python train.py --n_layer=10 --d_model=832 --n_head=13 --n_kv_head=13 --head_dim=64 --d_mlp=3328 --vocab_size=32000 --activation="tanh_gelu" --norm="layernorm" --norm_place="pre" --norm_eps=1e-06 --positions="learned" --qk_norm=false --attn_scale=0.125 --bias="all" --tie_embeddings=true --parallel_block=false --init="uniform" --init_std_qkv=0.0253 --init_std_o=0.00567 --init_std_up=0.0253 --init_std_down=0.00283 --optimizer="adamw" --lr=0.000587 --beta1=0.9 --beta2=0.98 --weight_decay=0.53 --lr_head=0.00927 --grad_clip=1.0 --warmup_steps=284 --schedule="wsd" --decay_fraction=1.0 --decay_shape="linear" --final_lr_fraction=0.1 --batch_tokens=262144 --seq_len=1024 --doc_mask=false --train_tokens=1379000000 --steps=5261 --dataset="wikipedia_en"
Each number is 200 + 40 x the weight over its row's rms, rounded and kept within 0 to 999. Layers, rows and columns count from 0. The size before them is the row's rms in percent of the matrix's.

# layer 3 MLP up, 3328x832, rms 0.0228, rows 199-232, columns 208-311
097,199,173,192,290,210,193,233,224,220,221,168,136,151,226,225,255,213,143,214,196,184,227,202,219,191,186,166,122,253,195,197,256,250,222,164,169,234,243,121,145,141,234,148,228,226,160,163,219,218,205,165,253,282,156,276,179,192,232,172,156,195,199,160,206,200,194,203,216,217,246,222,250,216,189,258,191,156,189,186,179,167,208,194,139,274,164,220,216,181,182,150,173,311,257,258,181,159,205,239,171,149,218,242,171
097,203,193,177,170,228,188,231,184,127,212,224,198,186,158,145,229,164,148,142,244,187,249,182,262,191,227,203,193,242,221,224,163,159,141,166,202,154,215,250,222,223,234,237,146,206,187,241,202,241,149,251,169,186,184,190,192,227,229,214,211,205,106,159,192,191,203,127,208,168,178,150,147,222,182,216,167,263,268,109,245,154,216,202,258,192,262,230,116,214,238,163,149,167,191,207,186,138,190,225,137,183,183,232,156
110,245,155,239,239,115,230,212,195,206,218,215,205,179,179,202,207,237,176,128,153,212,260,215,233,230,264,158,229,182,198,228,86,176,187,237,135,221,238,198,221,209,164,234,211,205,256,162,285,193,203,133,192,132,151,181,244,231,307,218,126,225,159,200,218,197,160,196,182,160,199,230,181,199,219,206,198,312,218,216,157,175,168,161,282,157,210,229,146,214,172,195,236,285,268,215,171,232,189,254,243,250,249,247,207
105,220,191,171,157,170,182,223,233,219,225,250,198,158,210,272,148,250,165,141,210,206,167,242,195,234,255,192,207,257,176,176,204,262,230,251,174,213,127,160,161,194,151,194,255,135,187,177,307,223,170,162,192,243,287,203,153,191,211,214,215,241,242,193,180,196,212,225,176,155,212,188,220,236,207,220,198,185,161,154,195,134,161,133,146,185,194,201,126,270,272,217,210,196,169,211,199,171,182,169,145,199,237,180,140
102,167,260,205,196,187,209,186,232,217,216,175,261,206,145,197,263,155,224,173,222,220,196,284,178,206,188,195,197,230,229,218,185,240,173,192,176,142,205,155,172,245,190,248,145,177,187,208,259,173,190,200,197,147,239,182,213,110,184,206,212,215,240,177,195,188,275,230,186,188,178,230,253,257,175,235,223,205,190,212,245,213,190,230,257,153,199,206,158,159,194,243,220,239,220,201,227,178,222,129,160,234,243,112,174
102,151,168,202,157,193,157,154,302,180,172,139,193,169,174,253,169,182,153,225,237,264,232,241,206,151,178,230,186,202,146,221,142,217,234,178,211,169,189,198,193,166,158,200,178,241,220,118,211,200,152,237,221,244,224,198,171,210,227,130,147,201,156,168,147,163,175,162,219,190,252,174,105,267,154,180,190,203,149,212,177,133,234,229,173,187,142,201,118,218,217,139,129,181,270,178,170,217,209,204,223,220,300,192,253
099,205,151,264,225,143,211,173,218,148,244,158,178,181,221,190,213,204,241,208,135,242,217,200,144,237,226,180,226,229,228,282,140,236,200,219,256,178,288,144,136,139,176,226,241,180,228,249,293,237,289,188,189,215,219,243,151,162,193,251,181,276,242,171,194,165,178,126,167,203,243,217,197,209,150,197,185,196,189,166,97,217,133,139,255,215,131,172,220,225,230,239,206,230,219,237,191,194,194,220,197,130,220,227,181
091,263,160,146,171,224,204,214,225,133,257,197,217,244,194,203,199,192,191,216,203,287,163,210,207,193,253,219,140,181,232,184,309,233,245,232,235,163,250,190,173,200,216,167,190,139,131,168,189,185,178,157,108,254,243,204,169,184,246,273,192,186,177,214,253,188,160,239,190,204,299,208,136,222,222,88,227,216,131,133,150,207,243,196,256,134,221,203,202,222,264,216,222,189,183,223,179,233,227,261,223,187,232,215,184
103,211,256,247,156,116,130,172,171,186,210,174,249,151,115,209,183,187,260,182,161,179,203,230,166,247,202,144,197,213,204,211,149,124,214,216,256,199,170,114,95,209,182,259,162,204,251,163,188,204,111,188,202,203,186,257,168,235,145,174,171,277,243,185,154,246,268,217,108,281,156,241,201,238,199,131,228,140,243,212,205,247,256,167,193,179,181,249,241,228,183,209,211,236,274,197,207,170,232,220,250,266,205,219,246
089,206,226,202,181,173,235,196,136,190,185,207,143,185,202,243,190,216,264,235,157,217,170,229,219,196,232,240,208,197,165,242,150,252,237,155,222,194,198,227,161,190,170,282,242,156,228,151,322,226,147,209,126,174,170,257,188,128,186,135,173,188,111,213,186,177,224,149,158,213,272,187,144,176,142,189,213,227,188,150,189,208,169,212,274,229,228,234,210,245,195,172,202,163,172,189,245,197,198,147,211,133,190,166,118
096,151,167,250,213,228,131,226,235,158,252,199,245,171,178,242,169,188,305,168,131,147,204,252,181,168,240,161,208,214,267,198,207,228,167,170,236,237,172,233,221,163,167,149,188,176,199,231,154,107,214,175,154,234,221,262,201,208,181,192,213,163,234,123,233,169,167,228,165,167,182,205,181,218,215,243,257,190,169,167,126,250,211,213,239,278,144,225,208,195,283,199,213,201,224,231,195,203,117,245,181,175,220,167,242
095,155,242,154,193,245,171,220,197,183,187,187,191,186,146,213,180,177,257,272,196,158,221,257,176,229,183,179,192,248,272,240,200,221,144,258,219,163,251,204,199,269,224,186,263,212,192,155,273,207,177,153,179,165,200,235,248,173,96,167,160,218,198,192,249,194,288,123,232,181,243,208,166,186,188,230,131,250,145,233,239,199,171,155,174,208,179,241,138,276,165,193,209,131,204,145,222,206,244,235,211,161,190,196,230
103,192,213,282,161,199,218,163,199,193,266,194,186,168,212,196,146,210,167,144,203,198,256,203,214,165,228,236,152,239,228,177,211,291,134,133,204,165,249,178,192,260,236,147,178,199,189,142,342,191,244,158,211,190,146,232,182,210,237,150,202,186,207,185,211,162,239,180,233,180,168,214,156,237,258,164,197,214,282,170,235,131,169,220,174,239,203,177,172,177,215,250,238,229,214,188,229,308,221,205,184,193,226,218,206
103,219,326,262,139,140,168,119,173,246,177,254,159,220,182,176,196,181,226,199,244,209,197,244,193,189,248,109,216,202,144,178,234,181,177,168,178,143,171,191,154,191,198,227,176,240,222,230,145,280,221,203,233,181,192,245,177,238,192,232,160,262,134,185,215,247,222,191,164,201,181,315,152,185,221,139,129,190,212,215,165,189,165,243,181,186,154,219,188,210,196,222,254,206,208,179,187,152,201,227,223,163,164,160,184
097,144,196,259,228,243,250,143,257,195,176,231,202,198,153,169,246,180,160,157,218,193,253,203,143,205,115,264,155,241,228,226,261,274,267,137,101,268,200,176,220,166,160,229,147,217,132,184,247,201,242,187,215,225,245,174,238,209,155,213,269,206,147,248,266,215,165,223,157,182,174,236,219,188,194,257,209,194,244,182,215,254,213,231,176,209,191,212,112,245,251,188,145,256,181,184,235,178,250,187,238,230,214,147,136
100,233,248,152,160,226,183,245,298,207,235,183,224,221,157,218,203,179,220,214,191,217,241,200,215,210,184,165,165,211,204,152,166,191,272,244,156,128,97,152,192,172,207,199,193,211,154,196,238,228,157,198,131,279,220,237,178,184,139,179,249,232,194,196,200,210,244,230,133,156,226,169,204,175,113,88,237,213,207,190,190,256,283,158,224,200,176,239,155,253,255,198,234,212,154,184,213,190,131,228,204,163,252,180,217
099,227,146,161,200,140,122,208,145,229,158,149,185,183,150,209,262,132,216,277,184,250,234,192,243,180,144,162,213,188,252,191,157,226,159,231,232,263,282,184,192,213,256,211,185,175,134,194,155,209,186,123,179,143,141,203,162,197,125,168,216,182,140,111,220,206,199,186,203,225,236,163,190,213,213,208,197,230,212,146,213,173,167,205,210,242,182,193,208,202,197,203,206,232,250,202,212,212,215,189,132,248,226,199,222
098,177,213,254,221,214,228,166,183,191,272,163,183,240,186,260,251,238,212,232,201,195,187,183,209,213,200,257,213,171,149,223,185,216,164,232,212,162,156,152,231,210,224,227,196,190,140,132,147,211,198,211,154,205,219,163,81,162,262,224,213,219,172,170,178,154,151,287,220,201,215,187,144,232,199,157,161,226,202,99,170,179,208,189,232,120,202,299,165,228,151,209,152,151,240,185,242,206,253,212,215,219,189,244,171
102,215,246,136,273,241,202,160,242,183,202,230,154,214,190,195,190,180,191,225,134,242,240,181,218,163,239,142,215,187,221,197,136,213,151,221,161,165,235,197,186,205,179,243,174,218,183,246,248,170,207,243,196,185,245,166,198,207,174,223,249,195,196,198,219,169,180,260,170,255,267,187,245,243,206,185,205,181,190,227,175,232,136,254,181,215,179,233,205,246,220,226,253,209,115,179,243,180,132,210,236,156,220,182,189
091,209,185,213,155,164,251,189,118,216,217,215,179,207,132,159,239,141,192,228,260,223,243,205,126,161,189,260,241,179,168,136,255,213,260,201,280,150,246,199,224,213,209,268,192,156,251,170,271,238,168,179,183,261,166,226,229,182,169,161,238,256,225,155,237,248,228,230,250,181,147,194,178,165,182,163,207,192,225,168,234,206,123,99,221,201,208,209,234,210,184,197,146,230,160,197,250,183,138,227,253,203,167,210,91
100,175,137,299,254,160,80,170,212,145,243,194,151,204,179,190,218,276,219,196,145,243,187,265,194,221,226,263,172,244,202,130,171,203,204,157,208,177,188,229,125,193,206,167,233,187,211,176,265,221,143,204,203,195,244,223,231,259,94,213,210,173,124,206,259,199,196,236,181,177,211,251,153,205,274,179,267,260,175,110,254,132,144,178,204,159,159,185,174,207,237,198,185,121,192,169,258,222,204,202,156,238,180,193,201
093,234,154,218,190,250,228,234,177,110,180,126,189,240,220,293,205,172,185,161,130,198,171,186,200,121,179,222,218,180,159,242,149,160,203,210,161,176,260,139,215,196,200,273,167,249,256,212,183,225,195,194,265,218,132,198,213,169,137,207,263,147,164,239,145,202,239,267,167,206,187,231,254,229,188,163,81,172,255,195,130,200,264,231,171,139,211,213,149,172,210,260,155,138,122,205,278,234,282,156,140,245,195,239,197
095,210,192,144,140,193,195,184,165,174,204,178,180,197,119,229,131,168,171,328,202,159,250,256,198,220,199,144,158,241,237,276,202,247,188,262,287,156,244,201,218,246,185,282,140,166,177,250,255,252,128,210,190,200,155,219,205,181,202,224,172,182,212,212,273,243,197,301,226,204,265,253,197,215,229,193,204,200,223,211,199,234,219,154,239,212,188,244,178,217,117,154,224,213,227,246,150,267,224,172,185,146,211,219,218
101,244,189,165,144,198,206,207,221,151,177,193,169,231,164,179,254,266,147,174,180,224,172,237,145,134,320,223,223,150,157,164,269,175,159,175,162,172,195,253,239,149,249,166,265,258,290,150,253,212,162,214,214,191,156,188,215,252,165,178,243,229,186,176,202,197,153,200,174,228,165,174,256,271,175,149,177,215,237,112,169,205,257,196,195,143,206,238,189,224,232,256,204,322,301,208,165,251,209,247,275,146,202,182,210
094,262,251,185,241,240,168,222,166,230,229,182,232,228,197,196,148,181,131,145,199,205,174,164,215,195,203,255,177,174,202,166,239,222,274,274,141,223,237,108,130,241,173,260,155,234,190,197,258,242,162,193,190,252,176,225,110,214,144,158,263,236,247,188,254,228,247,158,104,229,126,223,168,251,215,139,223,224,300,186,226,202,251,209,232,172,211,219,173,168,180,223,176,213,201,154,137,209,234,137,181,217,208,261,129
100,292,165,281,196,158,210,228,220,163,266,199,228,211,238,280,169,249,226,166,160,202,176,187,311,203,210,151,213,259,166,206,192,186,207,132,141,157,149,230,170,149,210,207,256,156,134,246,150,208,180,159,136,205,162,183,184,203,131,222,156,176,273,216,125,201,266,228,244,191,226,249,188,210,289,195,178,302,250,144,243,203,149,226,221,214,146,150,225,188,195,221,232,158,262,178,205,232,206,224,195,206,206,137,214
106,238,224,148,177,258,230,215,221,188,169,191,213,171,257,193,143,237,191,221,150,294,230,183,234,209,202,241,219,234,186,161,157,235,210,168,235,152,137,238,148,169,200,188,220,250,153,172,248,246,217,234,252,238,174,221,170,191,189,207,247,202,238,141,286,186,170,199,141,188,111,209,233,191,272,177,237,176,163,192,185,215,282,199,165,183,230,237,199,294,265,141,136,216,199,117,155,205,204,233,170,244,217,205,221
104,208,201,146,205,137,144,253,233,196,120,194,131,122,119,220,176,137,218,217,211,159,220,253,278,219,237,201,195,302,164,253,272,258,152,174,189,193,170,159,187,216,174,217,229,196,180,230,200,202,161,213,295,298,155,263,196,227,235,130,193,134,215,151,238,170,155,216,168,155,184,181,197,244,251,217,226,160,100,137,111,184,235,137,176,190,213,273,119,199,277,204,229,221,172,143,176,245,235,240,237,143,204,176,170
097,272,214,218,122,146,191,188,203,210,126,163,231,219,188,289,210,207,186,248,203,200,167,153,212,212,260,198,223,153,207,200,222,199,180,150,186,169,202,215,170,180,228,191,133,131,211,263,268,249,160,148,203,191,250,197,191,211,226,120,237,140,103,127,156,159,220,213,283,214,140,256,218,253,176,218,186,194,193,187,226,181,138,244,209,237,260,195,175,174,231,230,270,281,304,101,229,205,296,137,216,172,214,231,195
096,159,200,200,169,198,220,228,191,208,242,187,228,162,167,271,172,247,217,182,276,196,249,163,253,232,195,194,115,245,221,114,210,210,210,188,144,177,156,179,229,156,184,193,272,239,194,133,205,147,186,221,188,262,226,143,177,199,203,185,175,104,213,194,151,184,162,186,156,182,234,217,201,235,229,190,188,247,178,138,196,107,190,257,244,221,145,174,212,243,172,214,199,211,226,154,204,213,201,210,204,276,153,268,215
082,243,225,267,234,152,218,204,218,141,224,216,179,228,200,144,183,267,218,293,226,197,206,236,265,180,186,275,228,189,177,152,224,269,194,220,180,229,174,138,160,181,207,142,278,233,180,197,188,151,237,165,134,213,186,184,247,223,127,180,137,221,166,286,192,157,244,206,253,79,242,257,155,211,158,221,180,263,196,160,110,266,180,213,203,122,208,176,219,253,185,278,206,175,252,153,201,240,258,161,145,172,156,131,251
093,201,279,231,124,187,177,177,164,217,251,175,120,177,168,183,194,169,211,128,167,262,203,228,233,235,233,177,222,223,130,206,221,175,195,260,176,205,162,222,142,200,164,152,251,209,246,177,235,185,93,201,129,234,190,150,222,281,205,141,145,216,222,246,221,138,224,184,195,201,130,183,162,189,170,182,141,200,276,162,181,172,178,177,183,241,238,177,126,218,233,155,225,302,196,186,185,247,225,218,158,191,249,128,157
096,196,209,258,185,171,204,188,289,212,218,227,142,269,201,132,196,182,202,161,205,230,185,257,208,193,170,199,212,201,262,234,171,192,187,200,231,202,234,189,174,197,118,225,174,209,176,270,194,175,201,216,191,268,182,270,180,220,213,121,217,196,176,182,198,153,166,170,183,241,254,141,182,225,146,173,245,183,114,263,198,203,229,210,140,136,257,98,177,172,234,253,162,219,255,202,175,191,183,203,143,171,215,217,197
095,201,209,200,233,225,194,279,263,212,261,259,185,201,159,247,231,238,181,231,179,192,213,235,172,234,157,121,151,253,271,203,298,162,153,236,222,133,262,139,105,304,146,184,184,189,269,214,171,167,179,183,231,267,264,207,175,201,217,224,247,190,260,146,132,214,229,157,170,128,134,229,176,222,207,148,173,250,240,242,243,233,199,138,232,183,142,152,204,181,238,209,144,201,162,210,252,176,156,154,137,195,223,205,176
# layer 3 MLP down (transposed), 3328x832, rms 0.0164, rows 199-232, columns 208-311
106,229,181,151,136,221,108,127,214,127,149,268,193,186,180,219,203,182,251,186,155,235,176,161,155,197,207,223,235,209,189,220,221,190,177,204,176,167,229,269,230,273,166,262,172,203,217,225,233,202,163,179,193,158,238,179,228,171,173,258,200,150,208,207,266,217,247,198,185,148,193,197,159,144,166,121,176,213,224,223,189,237,196,235,235,201,221,207,261,205,211,247,207,93,155,209,242,253,269,141,257,203,195,210,194
092,189,187,180,242,238,195,234,253,159,204,165,265,118,169,211,145,264,207,163,250,219,272,140,155,141,131,233,140,137,212,145,245,196,192,172,188,243,170,131,228,137,285,199,134,231,130,153,200,206,210,231,209,201,115,179,133,144,171,196,237,111,271,218,126,213,212,168,186,295,250,187,157,172,239,256,239,219,208,219,260,208,255,242,180,186,168,283,216,142,136,255,187,189,298,159,223,231,177,285,224,206,157,199,163
109,182,262,183,255,250,179,190,209,251,271,278,171,171,260,257,104,230,225,139,184,123,285,231,100,162,136,233,173,245,198,231,197,183,222,216,220,154,261,206,239,239,146,176,113,159,229,173,229,257,199,152,188,172,229,164,167,200,163,201,234,157,233,141,159,204,164,178,197,172,193,160,132,209,153,193,203,279,200,164,238,177,198,187,172,195,206,141,246,204,180,279,265,97,154,204,273,224,175,188,207,205,234,131,256
111,213,201,218,214,235,242,247,190,196,187,186,177,243,200,174,207,254,220,183,158,232,363,242,220,170,183,218,340,259,284,182,190,185,114,196,262,232,230,163,169,182,106,166,136,132,136,186,191,206,126,226,193,246,264,181,198,157,219,273,203,236,214,204,230,139,242,229,230,181,174,186,216,210,151,271,222,195,219,177,193,100,229,226,166,260,229,161,166,232,163,141,187,235,189,228,241,174,272,221,213,215,204,205,182
104,215,202,226,203,233,242,233,174,136,326,185,234,121,159,140,247,197,168,201,182,160,220,185,216,164,225,184,220,174,208,238,122,158,194,204,200,252,159,269,143,231,169,125,194,195,222,219,195,310,242,214,223,195,219,192,127,84,205,254,210,212,171,208,120,251,259,107,181,165,179,210,223,238,201,189,236,217,246,193,258,201,177,206,196,220,171,251,236,200,246,189,237,206,195,268,232,175,177,144,260,205,149,117,281
107,232,218,149,151,160,207,274,203,253,236,245,169,212,179,210,190,212,196,184,172,262,325,201,223,181,118,174,184,157,244,209,181,154,251,200,160,175,309,168,171,178,95,251,187,283,248,159,221,184,170,192,195,140,158,204,139,194,223,213,165,202,132,196,169,194,268,159,186,146,223,204,146,146,207,91,236,235,204,224,249,253,189,178,194,249,174,132,167,182,216,210,198,213,204,232,217,175,166,263,276,235,152,223,177
096,209,223,233,261,280,187,165,140,246,201,231,224,222,254,181,176,205,182,175,204,221,298,241,176,202,229,256,225,249,175,137,219,205,269,151,150,114,178,179,215,255,243,246,255,221,153,218,219,224,183,238,176,176,203,197,164,212,152,215,203,208,164,138,218,221,194,181,167,185,205,253,183,208,208,168,143,151,164,243,175,179,254,244,213,295,158,160,160,205,278,109,213,171,145,206,192,160,243,153,153,171,251,135,175
085,163,216,193,259,253,164,165,228,233,279,222,224,122,207,153,232,208,180,189,271,147,62,137,233,243,196,239,218,191,123,189,130,181,198,190,202,199,217,299,215,178,223,240,236,218,134,192,176,171,151,232,137,227,258,228,235,159,202,256,150,173,143,240,240,159,233,140,218,222,207,216,202,211,197,234,253,227,297,211,255,204,227,248,170,258,167,147,264,136,170,229,235,230,206,166,229,192,135,122,231,191,197,216,161
104,205,277,123,214,152,240,200,190,153,218,210,137,192,206,202,205,188,254,105,166,218,235,208,233,226,194,214,212,230,289,205,191,186,216,140,279,245,154,153,170,191,205,217,261,249,212,261,164,215,185,217,251,194,202,194,192,257,179,184,177,184,235,168,205,169,169,247,218,216,164,176,184,221,122,273,190,205,113,167,166,207,190,134,253,164,172,270,221,198,230,198,257,271,199,179,206,251,220,134,240,182,238,191,264
087,275,102,194,264,204,171,222,172,211,182,163,109,183,164,215,202,180,180,177,237,275,7,185,237,178,198,175,197,188,217,164,202,211,230,241,213,248,212,178,221,261,233,119,166,273,193,206,238,136,207,132,194,248,170,183,214,239,167,250,198,240,234,210,197,256,224,287,181,146,194,175,208,194,231,239,165,182,248,221,203,146,169,190,187,246,186,220,261,201,225,220,236,288,197,136,205,196,249,217,168,242,230,242,214
095,199,237,305,244,217,250,208,205,212,169,179,198,188,174,167,208,221,119,234,231,193,220,173,207,186,300,205,208,272,265,211,185,231,224,267,203,198,178,206,100,155,186,211,131,211,167,182,200,204,181,180,171,218,240,217,176,210,178,198,228,272,194,239,208,282,162,178,241,262,168,206,217,234,186,200,231,280,226,207,203,137,265,195,98,179,206,255,180,165,259,214,215,214,161,232,215,275,229,190,128,164,272,180,187
100,231,199,170,185,226,233,236,156,196,199,155,137,251,291,143,169,198,219,133,229,227,161,187,282,235,269,166,239,207,161,185,193,165,261,221,206,164,169,202,198,203,275,172,181,195,206,237,118,120,156,218,221,238,213,188,167,261,111,142,246,151,207,254,283,187,141,159,213,189,224,254,149,255,245,162,283,220,233,190,202,274,207,234,179,146,193,198,153,242,219,232,185,224,215,279,157,246,212,258,164,244,195,224,227
106,263,189,148,199,240,210,208,201,201,180,239,138,194,128,207,186,176,245,287,182,189,271,188,206,216,257,157,280,174,221,203,228,161,222,224,229,180,197,214,199,202,204,246,237,157,195,203,148,222,230,235,181,183,207,187,250,200,188,238,145,197,218,206,227,258,183,215,172,197,217,201,175,197,208,183,213,195,208,172,166,312,217,105,174,206,214,242,209,227,159,198,195,215,141,229,197,156,179,186,210,154,81,149,140
100,247,158,178,261,187,189,217,270,198,93,172,207,274,163,260,171,223,154,222,200,188,232,150,186,290,202,238,186,175,230,146,160,217,206,195,236,163,201,155,216,277,219,233,194,179,275,126,218,210,214,188,135,226,244,252,185,180,214,211,209,243,188,241,223,246,224,282,172,222,220,266,191,215,219,244,286,146,183,201,245,224,182,195,113,168,189,116,179,215,207,250,253,179,226,223,231,89,214,179,159,194,213,192,147
093,187,208,252,178,136,245,233,205,174,164,81,211,202,180,212,268,170,189,319,192,178,211,201,248,197,225,208,235,171,188,218,216,194,166,217,237,243,284,196,225,227,251,212,169,208,188,200,255,168,208,267,227,205,208,184,184,273,175,238,277,182,194,186,242,231,200,162,248,187,300,244,218,145,165,218,227,156,147,106,182,233,174,189,173,177,212,328,115,202,168,175,209,146,264,159,145,242,175,257,223,212,165,180,230
105,181,177,201,194,194,162,201,217,187,213,247,148,141,191,199,248,196,148,162,204,246,157,176,282,196,212,164,220,185,196,175,166,170,221,220,188,193,140,159,160,213,150,217,158,278,219,173,233,122,167,197,176,190,184,217,182,335,235,210,241,294,189,213,189,255,265,306,199,270,210,210,260,214,207,193,189,196,194,246,205,225,246,210,188,218,227,185,273,195,200,300,199,209,248,217,163,206,228,162,219,199,201,198,221
091,162,219,152,188,252,174,213,199,195,209,224,201,198,221,242,176,272,239,225,190,171,297,245,208,198,212,149,223,107,189,223,183,155,163,226,270,215,254,147,157,201,252,151,131,203,190,257,221,232,223,177,240,195,170,190,178,211,260,139,165,135,162,231,158,247,199,255,208,179,145,142,210,229,193,218,68,278,288,253,164,261,273,236,205,225,131,263,221,239,209,187,121,191,240,229,187,180,166,169,184,265,169,104,163
091,172,231,161,177,211,237,156,233,251,201,206,223,201,154,155,244,198,198,255,202,159,32,147,194,157,211,88,226,179,264,208,226,187,213,168,176,155,196,209,208,114,220,199,156,243,239,244,190,221,196,186,207,236,243,238,195,147,209,197,217,213,208,200,268,252,226,164,181,175,182,219,275,201,178,187,208,235,212,180,177,178,233,192,265,244,231,178,221,192,231,187,247,246,128,225,196,194,169,252,203,211,187,235,155
091,232,117,180,191,246,147,249,238,145,198,205,193,190,228,204,113,174,130,202,211,160,0,130,83,219,227,219,209,205,185,203,166,153,232,163,270,235,208,279,132,210,198,213,209,227,236,182,212,260,180,189,189,243,180,168,168,215,155,169,191,207,221,203,181,257,243,207,248,184,210,188,178,193,246,197,259,183,212,201,173,206,277,232,120,186,165,185,289,231,142,206,237,183,199,217,204,239,236,182,247,227,220,184,195
093,160,163,271,247,209,179,164,218,148,212,198,214,189,187,263,163,245,176,187,201,227,301,201,274,284,231,109,193,236,222,188,169,155,233,170,239,231,263,240,161,129,182,153,177,202,218,172,124,224,182,237,212,199,212,256,188,240,212,160,214,186,215,164,273,181,149,189,159,179,135,219,161,215,218,257,153,223,252,260,227,148,280,145,220,204,204,216,225,206,191,190,233,189,223,140,154,207,217,201,199,229,236,162,280
103,162,186,222,221,242,239,143,201,242,224,166,219,283,253,134,157,107,245,204,215,244,233,266,271,153,238,131,214,185,220,221,177,250,220,178,228,172,261,194,243,217,131,214,221,207,176,239,193,208,181,249,196,202,172,225,172,169,163,214,229,172,177,191,203,226,166,195,198,218,144,234,183,209,185,191,165,213,179,251,240,216,215,180,185,134,241,191,206,192,250,221,194,106,180,196,208,284,192,225,217,189,246,167,192
089,122,186,204,133,188,193,251,180,192,201,189,176,165,229,228,217,197,259,307,145,111,258,129,212,271,184,259,167,145,280,165,206,222,142,175,194,198,189,235,233,219,159,228,230,169,242,212,159,201,174,192,194,194,241,167,200,216,198,214,232,221,188,158,276,144,160,230,211,237,175,202,210,151,181,158,157,183,206,180,205,212,154,239,254,206,167,177,221,202,161,216,142,193,202,209,239,209,232,220,167,236,178,220,261
094,248,154,237,164,231,187,231,207,180,156,247,211,143,136,250,216,225,200,216,168,191,219,184,243,218,253,188,169,221,184,179,189,200,178,203,225,193,214,194,173,229,180,246,156,229,188,178,206,221,263,241,180,152,258,157,142,213,128,195,190,134,297,174,205,186,235,276,211,130,210,234,160,165,159,204,198,194,191,247,212,174,190,271,135,227,67,194,197,200,230,206,249,111,169,226,178,153,211,163,201,258,214,167,211
092,211,214,196,180,257,181,218,235,203,201,230,150,149,157,115,184,176,239,277,213,244,234,259,167,134,200,227,213,201,186,194,196,201,172,173,193,232,204,287,210,177,155,201,258,213,171,219,244,158,232,239,198,177,165,237,181,163,244,238,171,239,132,256,183,300,135,150,222,169,201,223,177,229,211,198,184,201,149,194,234,207,166,165,222,159,181,227,194,215,281,175,245,152,171,227,215,174,205,273,177,155,198,197,242
098,124,154,159,161,171,176,218,212,202,290,171,168,173,137,254,183,191,259,139,186,263,329,217,210,190,204,147,147,208,274,207,202,152,132,225,227,120,173,266,241,194,240,157,141,172,175,198,157,212,205,154,145,158,138,218,212,177,219,220,200,197,250,227,166,144,194,198,192,205,153,150,225,218,236,173,215,179,243,175,119,183,205,193,182,222,173,205,230,219,239,274,283,229,199,210,264,217,228,171,220,232,267,190,224
098,186,199,160,171,221,258,218,253,181,213,191,180,207,191,229,199,182,142,147,233,125,123,161,132,207,225,159,158,230,148,218,220,167,204,175,207,195,163,247,249,181,172,197,227,195,265,191,181,179,244,210,153,190,225,145,269,185,226,187,113,255,165,171,176,175,180,187,124,263,209,190,258,233,221,132,194,234,163,260,238,223,178,192,183,203,140,201,192,252,209,194,178,213,144,258,286,174,155,207,195,184,161,193,231
099,244,268,171,229,222,255,195,208,198,186,163,234,243,179,260,174,199,149,240,175,231,153,181,236,230,188,248,176,222,174,152,225,180,172,166,223,139,255,236,239,198,286,160,220,173,182,197,108,242,226,225,199,170,169,202,215,171,138,203,146,155,105,175,266,207,161,185,157,140,183,132,160,232,223,179,227,138,209,178,154,172,194,239,208,188,203,211,288,295,212,169,245,172,228,172,225,198,198,205,209,182,163,207,129
105,246,155,193,223,176,239,151,192,177,178,213,224,265,206,173,161,198,161,217,234,267,277,218,177,88,130,140,207,204,292,178,190,210,153,195,233,125,220,182,222,197,233,233,231,255,229,226,240,152,228,224,282,178,193,219,195,178,149,192,169,190,147,234,148,193,238,206,171,183,212,159,145,167,220,213,243,90,247,168,194,215,240,262,161,180,218,148,175,177,211,232,129,182,210,149,156,222,218,92,240,149,169,233,211
082,237,181,228,171,199,198,178,190,205,175,194,218,212,241,202,173,229,183,250,216,191,0,5,227,192,239,162,219,162,228,211,205,208,144,183,205,174,183,293,190,183,222,222,184,170,197,163,261,174,143,217,180,181,193,155,130,227,240,163,226,171,199,197,241,207,237,224,199,208,154,278,189,198,153,190,177,225,182,191,209,150,164,266,234,189,269,186,182,236,222,192,230,247,187,187,211,227,229,207,263,227,246,179,210
093,189,208,195,213,192,251,218,223,159,164,260,185,199,146,142,198,183,214,247,180,228,66,117,207,163,181,180,221,224,208,217,156,148,94,225,181,185,170,121,182,151,232,219,239,203,227,239,261,212,168,147,170,200,217,227,209,203,171,194,221,299,125,210,143,205,161,127,203,206,181,190,228,220,227,169,194,266,290,197,220,282,242,163,204,188,240,243,251,248,263,232,241,182,192,269,213,155,198,232,187,124,258,185,206
085,212,271,184,187,154,239,129,225,208,160,138,184,197,215,254,241,172,182,194,171,229,183,201,204,205,222,182,209,253,244,225,252,162,236,219,156,121,231,241,133,173,173,200,160,130,208,224,189,262,190,220,223,158,164,183,216,177,325,235,268,194,132,250,191,224,207,184,226,239,174,212,232,153,266,132,236,211,201,211,233,138,224,146,167,277,173,218,220,135,191,153,160,205,141,302,210,207,153,155,256,244,233,186,160
093,220,172,123,213,224,221,235,223,149,260,177,211,230,129,232,206,234,236,224,193,163,293,220,206,284,209,180,106,175,196,182,213,192,163,183,205,239,175,270,206,126,250,157,268,165,245,143,178,212,224,251,246,192,181,212,217,221,189,187,239,223,189,267,112,180,185,246,179,220,221,149,231,212,208,180,214,194,217,165,187,146,176,225,196,218,168,185,221,174,139,138,167,269,259,223,185,190,163,125,190,239,133,220,265
094,258,218,219,183,260,193,139,156,241,104,143,188,148,277,110,231,222,172,164,161,192,230,174,194,271,133,204,209,228,204,231,166,181,142,279,164,165,213,208,131,219,221,144,226,221,257,154,180,238,212,165,246,244,229,238,231,238,157,220,256,243,161,153,163,158,220,265,194,167,241,200,201,178,148,221,224,199,263,231,203,222,194,114,249,251,128,259,199,244,197,138,223,250,185,184,195,186,184,235,159,143,180,221,175
099,160,239,183,210,181,192,78,200,215,237,118,197,220,147,273,218,133,243,239,201,290,267,270,276,131,236,252,178,153,163,214,132,209,235,172,220,204,183,177,214,211,212,221,211,220,157,198,175,244,221,238,167,149,175,204,187,171,195,175,153,105,227,196,202,135,182,275,230,223,182,273,167,151,142,215,239,173,159,263,211,238,289,251,183,245,167,211,188,167,108,179,247,154,213,278,105,235,223,223,231,184,176,229,254